{"num_hidden_layers": 8, "hidden_size": 256, "num_attention_heads": 2, "norm_place": "pre", "positions": "rope", "learning_rate": 0.00129, "lr_mult_up": 0.873, "max_grad_norm": 0.5, "final_lr_fraction": 0.0, "max_seq_len": 1024, "max_steps": 7709}
Each number is 500 + 50 x the weight over its row's rms, rounded and kept within 0 to 999. Layers, rows and columns count from 0. Numbers have three digits each. The size before them is the row's rms in percent of the matrix's.

# layer 3 MLP up, 1024x256, rms 0.057, rows 977-1004, columns 0-255
060:507475431526444487519451526485521447556418540545534480525527534487459511421451533488407442484463461605520514478467492548493552496557494479519607576499578568456558406495541487503534484491487509474498480513428455441540439573420499543509546477509494593617462475496490549484560503606480532474431430486448482536561585473412421526524425524424498488487398517416507560527508495596555580578466486486466482603490453559486462400491481477522442430463492472470456428536546462498536547468498526417510498447486390566389440535429524508455457447499453492521507513519412494492570588564516542520530451441527564524573461553484621490574450524555439507589573433568466504420587604506510602559549569567484558542496502468489416551443482528387480520581466482538451449513459499521514528476586511
105:483511507508451549515516468457511468484527525555510505471474468558554459505477597486571382478496467482514406569428594491526536495465598518594498547529492543455502381512550546501516444469511498492537486541521546464637591544507486498442602431598503453431496514449472544501507462459556542438385537496502613561603625537479438475515533507488512516466476466500545600478478495502504529520539566500505496590512478520446444484428425474498408428530565444462504461445463448586416537556491568559516428555392432454495493583524456501577563511534488454532585508386526470430578528438566455500495538495419485471563542498495508445534499587464434443480514496572524582458498409482516489516535587480551538515577534488506504527544536486451549446523565530508557508437364503421441534446454425
086:520515558515531445476535539449433581466516514577528520373491484534499465545515538509422513460484459443532548527506484508455498515500550590488615523615430453559523490617583472522470449475534461452589543559429473410526469404350495460539534547594561592385515447506472535469424578479472476513494491494499484513456488527447411572374468482491534510453496495524496557520564524485563555478564445546461513518518536570525527463467495431485499517515497491441446464402498515420560553574536535604578438493515511539463483611497499453494409466451495455556435443438446473477485424473489497491433487466487510427520417523495539511464602480565485521538460473621574541517519413456464548531426465494502613435456458451493423565531504553510409519516454513511506498536586467455472408528442435
090:511498415600501516515569522443524552541471618475536516455510549419441520555457468517468439460536498523555482554571474519557559452491473567494532497501525539433462486482539471531438509500525572430515475526530554535516371542577558469508529430424463607544488535430521493558629509518495581487512403452418510567541580512524514403458518458552464469438492590407498478533464477481488520523514595536539470473409402521485436564533570528473473389490548483392560563501481451465484557499492545374514446499579431552472534483536554488467539450453520398408442561477451447519617514456521485440475452387474525514470505562540567476500541437473475495451497472505587473479506474575532558553537507400605608440462473507471510532485450486479537471536489491509526513537401517562540438480608483
105:522447450482478469529557441439540497565463449492502402578474480526449410457452445433528471477469586513505468522526533479492532557572609489505446495432533545525432499487484469466478462542578579619535526539525429502501445508501581509560521473468514499532400429420554423485441477603492434447393498544496511533518484530580560512461460491462439541433475561457470489506448515565551488495414538476564438556432490507460540509473442505555521504498486483447509438579534464548506473434586554576491563475440554480532542492497362425420549501573458537571513487482518435437536583462425416428508485451533505428478571521467648500459512558483460459471494483466502408434530544445486606492484467523581541557523499523451470513578521454415456632483447484532548513586429547539498452519624443
090:534525440496501446440487558578527522420431480498529417507516426596386529436505515532453522559546413584536519578508503466520524547454496470552467500471581453508468466442506465379536536486543444496485532553549483493543547527468504477534434464554561597544438563570445421457524513493412495585502438398496563476381539482484500394499531400438555551469418444525484515454390474500436455471454478506439509484458491472561408456484534480452491479434526431541564546526550563394467570551540551486478469542501511599351544428480458505514444562530554509556485550425569518472499534500637477448507504413530553561534536483561563470482496472463443537441546485577543509503524567486509498540529480458565533513469506475534555570554524475529512516483551587529523477555539433496491413443557369
112:451591550531499532442504518500483553505383559506513622522574547465458612492449477470513506515470519462601459479501438596528458515483483485563572517536585567515501471559521490402462557535496441445507551566359501505542517462521470493460475522588491559537466466575459482479552542479459556539486458494521512434499456467391471499460529482478502473450450571446396527534523423528536481570631567509448499522506549417550493396354514586457423466481541489377449535431530424557373552476555533591431555448523433594459461425548485407565556468532555498477567539494550466427458492421528447543524504500518486506485432565537536451478529506542546404464508488462525500457515509476517522440524519533519588453595516533529572604495556560492473504471518456487503522468546508418494471481505502
057:534525447590493371388478521422522496509390463513592506511548501573498424509429447589539414514475556531479431553454527526442514490553559511481596452534512460533516435500493409561528491513576524523550439564448580400577548559440389522551543574520501509549387445455445527497534494540539496541406448606494479542446509500507396467527423507515501488443512477432463570434483515532506523535515468522508501512507599466474488475487466431572474411544594519515553536585392491525437489509582536507532414456526531519442466512444459503566490542506437522515509461494423491515561546596552526494427501520471437491578445423503539478566500521444520506490549523511508485445546494500474533488536506479589606466562418455499505504475609427495513520538422432520453498581422545498465487419624444
117:586527485548520523459379585465459543499427534523579486452491507456406544417508528462394585534431499452588490555480432508560554492443534533640595606519479568575480362482480492441437437429473530453570548522521596516466560443517552514536464502525546535519400386448466496486488562504446525435507546560524490457456648545460493469578589547532452500478450530514500492449566481594539489617553497498435462534597501434539520533402469494458495523517564490554437506480449430551470513536550523537485530474527462544462463468535445486414501594509487544529518436506447592488427482471481434495413507459519543427485571480547554491478573520470473466464484600466509550464558523446497561532537479508484548471573494477491496439486451511467554493454469438475457500557516393432473431499523476
118:624563516448477466346492500540487550484527513461491404645467608582476530447541542559445506502496492557474466519510425444536654512559492524519502492517540559486487445451425427439520557489555512495544557562525435540525486625517544561492529424516418521458508500487434544496527488535472523488479410492526499463502553465444403408545500498555503533475504550460542526499553528458465526549637472497550513456500502472521482423516510535392482451501524505439550507508466514586468629549524468574528358537514513513480480558552527476515461573451503445512401438455529586528555478473598493484508587525438539561520436512577521446487546528535477494460433502452555567415448500459530541507541525514457533411505536464511458548486559520477464507518587432497545489356523550414475426470443477
123:546510471520463543479415509498466455445513418537516486472506446476551483476571510518510486539452525518463366505441534557469572483480494490543477506500544518517496465539539522541398585502433548466496578532439524415553486555392532496547554560532472513542386510491449496543463550548440520450524535560433460513527473464478502538435436506487574567405543443541432491440459492466493489536518539476531445508523425532547342471541459394494488546607467475432462498423515565446448457529423514607590448512379438572454384550532506577462522500556496450533524622459391594450517475492510533549517525438516502462539560554498550491517599557454467439496570587609493393488581561555540537496482523447518558449565522502540495557518553439441468577509477479534463471493518543465476430419559472
114:560555431345480573527447455512529417566499493441516535514519532522444485486473467569472397592443502577570547493503509644543523515493517539417501497486418531525553549554639478455536456536568496449486411524474465467459532439490488573449526534525505484529541542579575525545548509437628522526487526579549450517487572493492458514472446549434395432477501400473462497513559499498565537646479529561494494463512565552526387615435523549605387460532488544539501483480520518470442473421477471449547440539507476582490468530455482531577432522517448544524482428474473491565560515582518385460528500501450504426512437513568528480446463601425511450497518577454540488416499527512481513434547546469512542521558541530576454504417518522545563547472489500523525500467452493495422562516504507
100:446402541474566449537449436526568528549436452480493533464574573518505563468451417589540537438496497552503501472387565426561522504570486637601517517552519496425494478535505457442521509486537489487479499489436517497523411518498500437514453499543544455450547484447473537537564506572555523519461448539488507518535483485462434478522489626518469428465520506527560482427540462501520548525417483409505524512458538489480430452458555532538442485549572536511503570450352532442476482507511515537514461494450508504456458537468507550461549511477505522559506490435491511375542511578456598480522448534558638366588527466459449388492616512542537446494512401502520572474501551529530516504379490491439495574548598408491415450419492517534547480452472574445402580540497459521474527556474425
088:467475537451403432497493544608622566529436430522521498450459509552502519452507506507452454501428536501423429422518564573512557537602478401534462478446521471469433417494409434463499487556606476494487453470492462548538419551445444403549551510449506515467498571459434540542515466528513438538478426494413555599464543492442490479544481532468513437438484479427477522507496479437466558577480546508529401505516476487453475446471561477509530550517525518530475447508610508586549575535411504612480453414600528548505478446500465499553514538522571477559556476455514569403475574592527553413472548413469578482469424506493514558472456550512447557466582534497544493488560537548500466577540467575460467558493607498564520532588524526557523561547454498505479504485489419479397559591548449
099:593464519462540541511426506443435451471454390531532516599518520557537452526484431591504477532356483586544459464527535489491548408481483483593540478536553436468446452575440487475436435444571562521532399481464510471572470453577520561472457484530579616481516506465498407584540487539477520585456462498548489482504516481467475532461497605510503426510452439500494546417535500468526483549565503445486356480518524426501413524478511409532447409612397525591466440504528549474488488514536505510554452433458469545545370473538537647516504555491413532479567528481533569523485556548537537485458505452488499472591548527520559524444520511531580494450579585538521541466510596510525550466508540505514487506481524528468459456393542498548535571447474576483504489508488550589481414503517500
106:545466508418554469473495549590552558578470468455556555507490480511467465525518451587490453452576537511446473544596497519456504472484517488560478562480499594477453502481525519492458491511531484452568518563590489490469474587485441510497459552490579488594480444488512452526462515446527526493475533459490535589439492434555497465610528585428503442448489472515506503533467495463433619520502613415514505433327436489517497340504544534578560436535512458554484471502474439510451523368475524529482496540430407557500470566578491504445467529526523547388458435471523492457416454449498492526522490512584495566457517520523603490535503594447579473472517525587434497441505524447488577448570528472528523464514469485392414494494570525467423447459495597441599490540511417466502604494479436
088:458454467491561451498564493403526421516477566454541495465566611432456540493517446570421541456500506538596543523486436446531439486520503606488496622537499548483447503532471453453495485463424439477524458504431620412521522483517568545526442443491361521554513491528490529468476592477465530479504446481483466483386512437494490443514448490450472466525494514457474519426463438482459526464576518470491524506557491538510504540470519423497327558508568494415470581436404512434520579438544546496507543556513473494422474460569465480408553526519515473475550463597446512559548550423566461506540429485570558492492497365473624473504436471534501566540497519502472590471590560502483513512460542607589430406573495490602555541479504505521424507505546498510462494494454518466515538515584549
089:554492371445468528433449487483518410534508446471403459477515455467516501455500490487576553610488521537522500567529530576487532473403513470505479544542450513518454501514506452510459496500387503490563417462510474514575405529497453479460469493524528455600522519478601502432496425551517548425523513533583443549503599552571478486460596439615497464471488458528502514535439515478573536509462506559505466525595566520425375471515555486499455489480427567484513466593485541458481499478478521578553566468485468541535466458424464517560505521491577399456486509523473577564426648544555542552525471511564452569607483462579530546559566542477478538520479464478490580487562495419520511452637530436560482525493475481495464589398467468387578505544497456489430442514444540443456501413488455
094:488571481591422477541502524472549520543536495558472508423503587480524472383524465484464452499491576596647550562496480572392495408513391403574559511499564485511492454541584554574443517473456525545583372522467584505505502599457463488475424589579448451513454508447447517561517523401509539498496428475447439466504525485535478484480560534491460460499507549419453488479439635497458451576536521478535434553507508541534525526445618471456518520473472559479481474493546514392563516490472493433520540518546506514546466495638563512454399462469572522435527470590451495517450562575517480518425527581482509536524506487527486493479469449551476541519544544546475470427525460527520556533483454547511480418445482530539401449426414624478506496506511463567456477538412513511465491480557549
109:497366377508481432513550482477549465563473474456559531608540509478551499445432484580500485506469538600517441541526555462517531461521495444547493465482491610437535480516469506540525508467451620603466537573422438502467483469568509583465519495438515516528495547563585445450488510465516487544464558477535563621497516478451506528461417445437492520490466571539473481527414545604553570466519567478458488476449469568439450514502637410509474552514512488422472572583424548522454443461520560463484458511522499455369510478505443509472493479574457530527510440635510558448480487479586551454455510436445482438502506492510658463483529529465494513389570386441494448493550426548564494501496545563423563452548529498437448421584524488518472520506547478538467510439480475455475461484531519
099:501541470548458556482444545607536545508478485496637520490425518489493537533466536511456427536589461447520546560528573509476533553555547498505523551502531494575542544469672497506494535416447606446560426537514495438487460496516540482475494538490527521460388415519473444543450528536499575554518545456454470521516507550509544530475449502530584366390485519450502495582505534510523547495430521531502462500594591453474479529518484512568523467508431454433460494531390488496552567413592521456595572454410482549537545643484450419560515544445526507567542501513472479569492508465515438561415356433573510441457515514513535478462480495498513436524518437563488505513520538475509444551461519492553457500456467470475545557451433478499479476498616424443524425531437562488405480440556406
101:554456488529453390415438572489541438446433388574424518489458598611469540397537512528375475626453408469499541513509557587527536494546553533429496547605407452507430454467484558496505552510480528455495550470464571474499527472501533539585474512488484483533538547435406527458531394482470491547496548547420533463482420513531430514520544466472503433503501405491405518371467534599462465499498519433455528565522535444528417438488463514549476471496502508488424374479579506563493480489531560576529564376494437543506408456460494527415502499480513497584467521477491522485482516533510449462469391559545508560446566497564528444482507495505563543518518519463519451497495509457576597552526457440573505437459512428464483504507528507424515482506457491482471545585459480594544536509474431
092:538501511518519608571559481534429497491545483507488513490515595430533394435496518572541504481488501521554518575486501602508468433482554394565546543557563492551581563487454534586464506548502497488536471554530534519539453590475498543493485597503488411568488515420464549428559462521561481402514538532390485489514482443501484493501481572493561521408427445442537464494567528505531531462598523439454393471519625510496416524537455474475335409582504599566513529551485483467515516474405544501542512421480519493540472492588499479557496439504451546407508518421445608483493474468584504458537492482505478459464484530534431500616493603467542398451547432480520512534551503462517512522532531418516521530455414487503633464477547519498446487542451478498493500452491392447486583456453478
104:465580503505418559444433445458498471557450500572514518532476448466445466459412497530601558477488578522554476527486530451501548530434451515472488563463558443504454482495475520449506540415547542522489542505449507510517582611478412583496494535534480625603513515465476492599542498493473492490520470435537673555533480484453399504406430504484419542540556428464585531479502490454533521488513491367433470518562490460481525460474535504507532549545495598519546418506417461496487462525579456528543579512474448488470489543505431520488553455503490458554530519513449562534556506550492485544459577470470476567575457541547600499522520549454457429580582379486466503435602516406570520469455539436617537476527560464514546494412594528488573591577438492481491464473466487497508515381485476
105:450436436436391496504502429512591376502536424544632498482524449461454469433495540528526425592485548525451406486458552500506483539546521481508488544372544508562577432543514486601484450481462494504527418620479519507566426517437482456515507486511523453542425567478544543489583561400477513583530477478464531452566535521505514511566472567540573501404508417337445519559458487448512483553492505529478459598502519581451464550477564500447483531507362557505501481542483482432462558453466453489538521474458402497450503501514566530471531491486458447479518469525364482492499502617522511421431485552464485405457419463531520470505489551521522504566528505593485385472535525470418514481422486454501507397482484496562573482503551548463475517532425541577479466512445512514508562519532515
091:494500462476516442470514550533547414481542480486562507538413447502428566482551441485509396549507500526498408541532526566511574525542519467537499496546507491495550477469514516486507545518495528507521416466458403495556541486485456479459527417517455502486494498546513533502447457485597538610396474438524526437410477559552474456533526474437446537490484526488542588458467594482414518520523548425395526487466445456590606494430514471511547495547425426588450481422521516521529479476483503424484531487531520627526511583439470455388547502610500451584507507426492538488467511571466478444422529451525545451388477546491637511471448622640438540507552471502604507514428458534539556480431435453539536490466564442506524562485499517500440589503495619488488529537462376518439495547563477
095:524354478538517519477536424466503412624463534533496563479548497397539529540481485504591485503559358509600530504504573532534493548540540509399462592573481610513448538541514450571461495521448482524422554435435568429465502479502468572497562451538504591495493489564493417469519442447511400499441533597526535552524464495523561515487450596408500420481517411485441500525462489570501608467543506503522459444546503516497493598505565481505514452515566503448404459470481589444486485541502485465490447521408423487538537496524458493442492410425411487505482430553465449518429515528474543525493595572494523468485526436433474372466507552491507553466544533538516440457444456455519569562542580447512558435507548520516381575483499531467459487513524570552447482547510506587470437528467501
103:530586454560467499481525495547486591443415509468495460563480506578506474422514700549466551523489452538485398517486538506493526453510463511476555548620471464519424445532519513520483440454413485444471466573494502557500574466492488513532456507466511584502481509456408529509480489563534531431433583425537566466547610494501420570519540468544537435498468515500577508449404543529458506461465531455473511489462534407474446474350479479538410525581473553528511560474414535512424416506544595547595382506405489512420481513487547529540505534452516478538566421465524520483490588464532535554435479507494498515454464499624573502456499534461414437480531523490558527512549548480511510513540543399467545534589459446486479479564490450530610485517580530561484489462428503478463453416493410
# layer 3 MLP down (transposed), 1024x256, rms 0.0532, rows 977-1003, columns 0-255
045:465507456549615469531474470451502517568510455479430450542465509456552531523538521504518526558469471529556523443466577450543478548420475544480518449440530586512485593545603581446543539490436518502428487356486498518536479552390556536500516531582451452509537506461575519455491552485543509456483544489542515438504421448542461406469506412536407421492503471520463477448575419560493478499425429502450501389468488446420462509418544589494528546441462496481497483528556582625392471539470569432516548554483544596582491491470423485487540482445518457437448521471542505444469547429452525484526485553460459574527476482582474481452520547502535438462416557451578519616570465486569520469424358490513490535539467527559527505614506392527541552493497494499383460471570539481534497529506508
103:558492466583490398474520443453464449505501506440370473443473437477454446474478467512472364548488502434540499371472500499552501571468476539440515500477463470411512411529513481509535591502539533518480474455406541539512453534431563578511429460523509464443626462513568498473518527534525486544514474528572493468446534476502500548534495413588515427559519520575546464532503572527482460446463479512560562507491551526508454482576518463453628569491460516560638562583448580512492564519620504482461492497546544514505394574517469545518414450593666480523470508578492546513431559563544510535532444546537492543491389472529467415496505537431436524494484450511596405548504384453436537488514526501533475460459463461505464482494539514508433421475515479520441505513430499521470536481423573
089:527425488450510524586475497538562466459468516506542537525589534551513575445556506563509491426472491510501469375509532582531485518565519449557524488511561585435481428419505546558512559454438540576456415531529488470555491544576510471525461523420507443501478507485389483509569521540425479524525468497421413363470486502395533569525598478540487510421654505457544549476411472508443443538519432510560541528547495477534446477532514542471475590453531455510502619483499536525458503467464402544393488535493462538535550402503442562466488512465503461492476456465539344469496503487463463399558441540465547511450513515570510508529404584499483448472472491466445480560473512569520518513423570617510442539477460565492493383532500474581444529499541518561546505503521478506627571443537529
095:552449562510558526486474515505512512389454432517619416531532419532511572463572556514455532452544493457512500494509517475558507459510577528542510435450482526465518525547562509501595461459447548596421564503550533497412531544606486506507486453494550499484445548463535477496412526510480433553542442500411566477444420557525468513473627447480517568586479466534458496515521511536504526419425576520456539487434501538455508498463531576513567544472429460462493507480497512465483568557519604462471468560498521490510501491483549502379510474560473602553579483395485451441511395417516428491518492474526488561451541419444384509443588462585522446487516549508670507496464517561431396559432496574533483512528462456449478476524416414540541423503486593566462497515557502495576532536494406
103:511580435494574518497528494513519442456520480459482476549464467523482545477498527525561460526646522457419525533438441504588512493516552485488508495568416495499482513504432470476518445492485464582445494444462617556476397509500539488521481449482518470475498462450576492522502496526489474523474611440472504497568475577524448518542521473458498513499539539465543547429541463584524526494529561436419441473480453477406531553534480526524475458403551525518410463465437440549617514484461489564534502495474579390532575456571485556402473554533530594383538502509586514453468560430491567369501575550526419539596428523483523378519522493479558498501567414475554536527434658508482470498437560422494442570506480507455404426555493539529587515470507477509549495476531573478533379577503448
094:498513503490465498480459486432586474481560542513466532427462466465584597531520369545464500476499499438418604515385576493483466524507441490475432448503501605538572540501554525582461446427524627533523379433460480521401442577457511549499474590506510414482494502464481449442605551441538457483571489521496463482571454516552535483496475513421523539491527497469416459472507513481470500509481525472463458490586536486378588545412582497511427559563509519449535451450500496438594472568596502477425612557458433479488486468507547486484462471549485539440549534482540508609548590495408527495464567548514507490554446508544528442416474535536471596461508441459468439533492479521528566500494594522527565512462457542445565526474623476547420460571519518525548467549520471491502506423594512
110:530505525494472463490537536512508594540490487450426453462469383447478552476436520476418479538458468481492459472529484374479432428564486490474471547476479466502467537436460503517508548414571543460582448499589492488549525566428522572513485485593621571393443411495479489476414539403490486506488516398539539511440513505547476570533460497447586444532496398604605568511539490510482462540410567580518523571505498452563491546507485507488469462521586601589571489493502532518515543499512423457576552457480518469520440524479485552607506526473474489563531546499479450595449517581576494489534461508449494446440519497398488455454541576563612445484581525569475508485467508555450578477533540486490454455447504438539472407442456489561504489553525503480511456523323503437472543505423446
045:422505474393553426560495526581528582441535559514429549574516574454462552441527509517477561471509509491515508494483465469512548450472503498486456475468475439432442612511434410506494567524534459530467474506539493617520522464515501521483530444448478465500551598548441515594496463439493406513533471438433535459501491476513503567500531482460475564504497496540518413509536436441514494490532486412485559487496411552557399430520548565456529582436534396498461464515648450427530502451611458496514523583504441544562539444491460451512559504504551503496480422456509425440393476510440488460439458566563573515429508440533504568393512446522509513484439514521533490485495628524492480454553460546599464547476587625458491557491408541460536413553560581427492564456572542567480496561552516
117:531606464450543547538498599567424506440448472444540560466527485399500384448499502492478522535532517529575497540540514423491528481538512520481504591459582481551527502394493530560445416496560438535509425564511460556593475460529551466482538384458571522485510456579500484505480443437535522499485530503472509514490464628476370515511503581500437530550435518550560482447434471444528589540473426517522485521498455432469524455478552557490552538581454501492419562513517532463447464485489490547479553545536489488481598559453556552585434501473521503493508570492547437563537580575435398406506490583552516483480481460490447459479473425440528477483475519384525524541492508623469408466501483437563492535454506436444424448498489488461436519599538561516480473401541494557513556441553343
116:576459562488538458407492500520463471421487489477500489503532496550471548580495505492405496541522520520530543439477547467525486531511576475479529574493492593504515546470499475467499537494526435540538470484568418534578468493481515382565473480515387461489486441470555487421478422556483562517504401483485500379585533500550565474471480434607513576505454590450480489585553500422509521418545591509501454487446463528505525587500448523497516598437512534480547525557479499553573518534487477528525516415445549424548465517412576548533424427554400536520394455525578519584514427457620447459462532496496475550429418531537471483504556538476417567490563445533503509494454575466490545509479475461403538589415469491523442559528391462477531562468645544432456516416572547473534468456527438
115:480529534446428422350526602398529516527437549505494574429461571485506523429486483427502469437488508470506550424538542394516533459584496422553388467467441566481485512419470430512518471413487523432538535508567459461500552558515440610559460498541537509467502516495492520453546581461522449482471441494466419493431466464516579474529544504447533537520549491461583440502524550599512526528508555498504518558484521469568555472538493499516466450459576551461542495537565501529564591440566543392530435598531473458474438547488477477489459494407557568520460492519517441565453512459538482512511461591495468495593453576465465590424536434521598449452510449475455493481580505559524504550527442552490479426517473510536598457523571529442379443564594468396485550482447483406419499535500526
104:437541414475494578615571441471487551500458562529607505512451522459449514506499481493431568449477502438472571430524474474542533508484426474452492475562543603560527471469533514520478499590402457505510502399514523437512441547513531456554522488532441394503478572457556519469554597575499519586557444571542509533508494458456585461556472417449591562471484477423510483550620400489467475546540498542514412502543500546503524505486461506448491547484429471492466460483437399490527568482483567626474439542453545480480477601574392443553487430478559527443543412560507564550495460462492546577569493524545429512582470454532466475514561477504515498519511549521526556411516521492495354509413488483446479434520399547471570539524402449527457425481477438486537471526528530530455468563408523
098:557467534491543428502439555538450522457417460452539488468534562484470504520561505488471537422501496479558588373473468507545510484384414487371534481448473495524469539616486487478644403519515429526559555481476450400551566442580517467479544539544491631379521501552496593538494525438500455456457437447500412490556487516433571419528552412542494482465607527533492528424469552480506510514538486528565494370493513482487528571536486528465531432511518462468415536506533514462483447521458492492540397527562433500465473514529465574499508551449454498557467546465571532468493548537549504489548592470396552464444473570450422531497539580426390494441524562544553477557411458548472467519510462521530501579450508564535485469504551558545450512587521582523451469508486513586512535557462508
093:517493516476492589545472529448531432459613533466509468494499437495510535536485474550523525430529476470471528504455525423569526495488531447534485475481496485600560473515512508473527468524414604516568495536585425491393582458503443527428524546481520517517494496479461515542571569480468510504513552492540599429613411500589489518520472429516489540513442516600463487555515478507501622429466568475499590457555460488448555581523466558455555485340480438513526512406546490511506445487505530396425575541460405435458570489384570457505516461381443484534450555545491439536514468462571553549398517354497402531468479451536506413451534409484454512484507477484429519541489477508557458502523495453514555526557521538540431551546443543510530499528511488571522494435518620492528546411395519
102:540584515540453560430463492618548505523472483387484528398524498441471549475469481471523485477592542543466524338461448556492412464538506477451464455520517485488442455486551534415547445479421437513451555566558417470480495507527490549534467517451487603506542562406407515435560482402472558487560516360507468480505490480481481525625489441455484532435591510515569604551460484409443528506543533430398512475476508481517521540518427516483498475446453522442513592581549512494439492528517519475445572499554459505481425442544454516493477510444478461532518518561521478529490404516487550527556544485492517502525527467488547504459552475558523637445454469504487509484526565473601378430557474549484556513496495607506539570511453526664508439512505527500550491542499440494483536538568614
104:461536527486479497422453447626583400465527467430497541557437525446535493465447426459451471581530536560508480521485527538459468512543516473473534586413479474565582527452501557477616516434451512487523483489412566546564465450477563544537515554494574446539526493543556506582583433488397472522479567508520445456503517504440468545564454497456524455486481545495475395496505567499459500474482447549439563531576533512435473552449493482347410504558563670450576527509533475386598503402513401474539564503494507557493491470532559481409486545498463563528522549506469565512487510453463627504523509475522578452532473397505463460499471475552430545553550466454510430579464533471413522481451538407427540486535475499544539618472460475511472580503480485468504477483502511562560454528575488
091:541430523472515506452563566576446441555508510483450516456538550491478563468555495411464562483569502422462498487563566440562421594465508534486490591563558436451470568408545451502509526456504574534484518479534504539460532544519576470478435386461570575449556547530508508570423494517464435459498620413511574443468480514554448573523454489541508521503534500580522431530455533451517463440509452538511451446582484526446487430529416561404433504379513445480528517579525442505498464492509538595523418586446473489530411469490532561475598475477457479539487607487521498488590450475475480477545551499484522476425539519422456490484459570455496571530524429497517485508556494537467478435524514573430452569572544495507402509566475494552469420547552470452526539489590541412509457475327428
093:554438534434577480397515450476538549421547526479403528423488472488509582548491320471550486536504532474432543507468527478591515539539422567457485509495538590509362559489518466481469553523511559504537520463528397524479516466544527354495464490554444500481499463516504482521527507443528470408513491419536459496607603500489556487540412320493555573497484499550495523536537516484443581457574487533523503536629466405558507558439482507471529495548492521473546534459497508463504408434451537577511530472442477442618554457571440566538543459430504410519507525538449476445530606495578459578519456552517431526502463486459481452460479479500450550540430552523537558501450535549516533531460522602466498437492532486496472538509474487465499493528413478477576558561577524437457468523544544
092:510505497490517570459495477529438455494442540527535515569505444545544425572497596546424544498531555512505509507534577484533556547512440497479439525511466448618568567637563547458564601493454488574413599461459417482524548431652549421472488548460451543567456568602488431446500477483510369531517478601585524509530499478486414499478508438472464483459437477540509589578507519416481579431384532524497469518474506469443463455480475472559429487506497541407394521466504516487463416483473541554441465433409482503458514452527519520524489598576473494374536555443533541450472481417526500514436491461583540537602489481519452514486506492525417547545497473495455465486471535450482565525468526473411555575539455478537453427507531559457558464501537504472532509450530524579567540495571535
110:489565583570512514478513493548530570572555485571438553544497489509451490477554492547437449443516411446613556490597472545470518522499518419560456494466442553480547502519589487512501452483488512432512427540543586511489548520580551535505487538495565504563509561428538433558569557440562513517472626497461548476480437429401530417490512486435525477494502449452433483539452513504443477531564504471414420598627492527597592495533527516502558500360460540490480520504533595519515345449399482522482500510613519475518408504440495416517467499484491466457520485538482471477445544500429477484470449540575439423466554497401545515516466512509448489519387547485397492521485511392591465499594428472403509483535453487543486563535501553462562471496460530489541463496479484464489555491529399
105:501520502543445505507452492479537503405451497543427498573482453506459516494479465417550532520523503613530470428470565458500502430476618508593523535533503485538599471512497523431494428465498493561440517491580596571506508532461573483470495399539419531540599558518513547593562487442470526440486418610560480478403517471407511538550455420425479552499527567548518629459477535439493413489555406455491432490488454592586455413510552462470541481420478478520515564477461542479487461540452509506604509495447545473516334447490420536439494515440479497544541515479552472504574473519538514498435479482428572517559450490460538550500544526550453512503592587499503569617500439484532459484449435502553497478521550505479517521480426523575563460481433592558450542470474448454604460451449545
095:459494480535582493443409512583477528517680469528527576449516509523425552546593531569532602509488519436561529395597514579558422500503414549490580397531452484488546581498548433465522475541414500563427513566507476546528506444485443525501583429563462569365528548558528513465491504508495394539490437446503477581515453453480484449532544460467494388482557442507535513479511483489553632495473493515528511385588528595528561504492498488443468499429506533477507526459518441537490489517425532488439492551574513506471491487484529510516479536458466568574457498470547527499561657531539488543494494542449523457470416510469369420429518450422471516456430444510522459567504492526566503532447513449497511533476420452548467561526502530445514455465477480458414471441492486544571510543421498
094:531598566441490464529528540456409497384456472464450367553564562550479568502505476445522457494422510531470509544510550548545501428527444481569385481465499510471573564426504519536467525491550459489461538479411510556483493357534555472469456464446526525515508572486467581473425492539484416523593510505576534367539509532449524513514528430544407567551470584539555439533503444540500405440557499504476526402463460519529539538571548527449507595466479484530455549525456548494459586398520493484487513424528470567492486462542463508476475413564577428481548526450607474470472460449449445521553540481528470582561448396472437487440451383591486547459499536429522465456476525471471469527533520575529527570554524494517443570609482501539547440464508484504554522544465498433467512619487493
104:505470531555418479454439452425453496517579443484527521549453433511547526613504505467522554607518459433479490566491426492614520457548584525571524454371469467459589572514493518457475527521468460502543568434465513444530452409507557456510501441512472569507531473490574470435560523478513494583570399460529493420569475472520498456523566534479394529535534500498476624585587384444436456476539558585507435582529463465440558489506427497431493607523503514457492486359510486495484476539440491562478517516572555524490536499494492546445518445535428574497563514430510555526405435483437589449515466432490507540500408498468393504525504529456461455553533584504477454545512570497497476494492589506512524587555573532391474408559472521543516399503560467500519469509528545497553505495449486
104:458469521544514458509580585528559590461516505471602529512524545505452511458444520392433458397432483482445575499577517454532520515520413449525435519537393528424391557498505489497531568445528443514533594468500487403543431542520444530483513510522492458428473595467508548492421487383523502495494476528503486449535597511516518521527558459501543529535482504467596450557462544620593535528500554561546637501456463548521455416581564432530422450563520481467535500474451466615510601478580405515428474570512447435435526452510527475527428588496499565456485457516577452491564361409524550543509545531438436466500506529469481537482526429505557548498432412457476419437517504507467533544537472535515513513552510474564553489522530520467418577498506465501444467526480439458413542507472503
098:489526464437541459506524545544530480494451517472503476555503424518440492572553489429463501413437536505460450423522454564572515563554436441560490519474441545517531585383495517500531577515536521479515471525470472487529498387507471480438462428526553409386469556549529599489448454527442428476527542478590590586498478506623461448485484551469459457509522532644456509519451555619455524506432527459474584521350492485489420484548543490459487504354490446516556448443459533521599527445459554437501484542515520440477567479457523497520550559486457489508440520437530520560552502438550529510502619407510533511507487498578523518540489485499569496564587533511430551517534502502510446442510555550488456543471575437544380524543596470547466512503516565496433534596452423490444541450442554
098:545521498489471553535464580478501591487488464567418555481503457450387453421422578514511506570438421466456541494496485479565466476458537526449559512461525548499523429518405539540469528497522485525455436448479554583444471502469500527521436492463536578523515528567445526487541484460483475519493565482527539509511553454468473532507523553572390478528525504523531394499477457393550536517420478526398541426476433607452499512538464581541423490520429508592458467441533511554545590491433498557464540471487494585546520503408511467424368428418479452550445491480553376595430395595478492497509567532497512592461584438529524510509643444569501464554522455499495557517565489516480491481542536497522567564409484450449393513521435502453534512517578558488586504467544508494563558472577448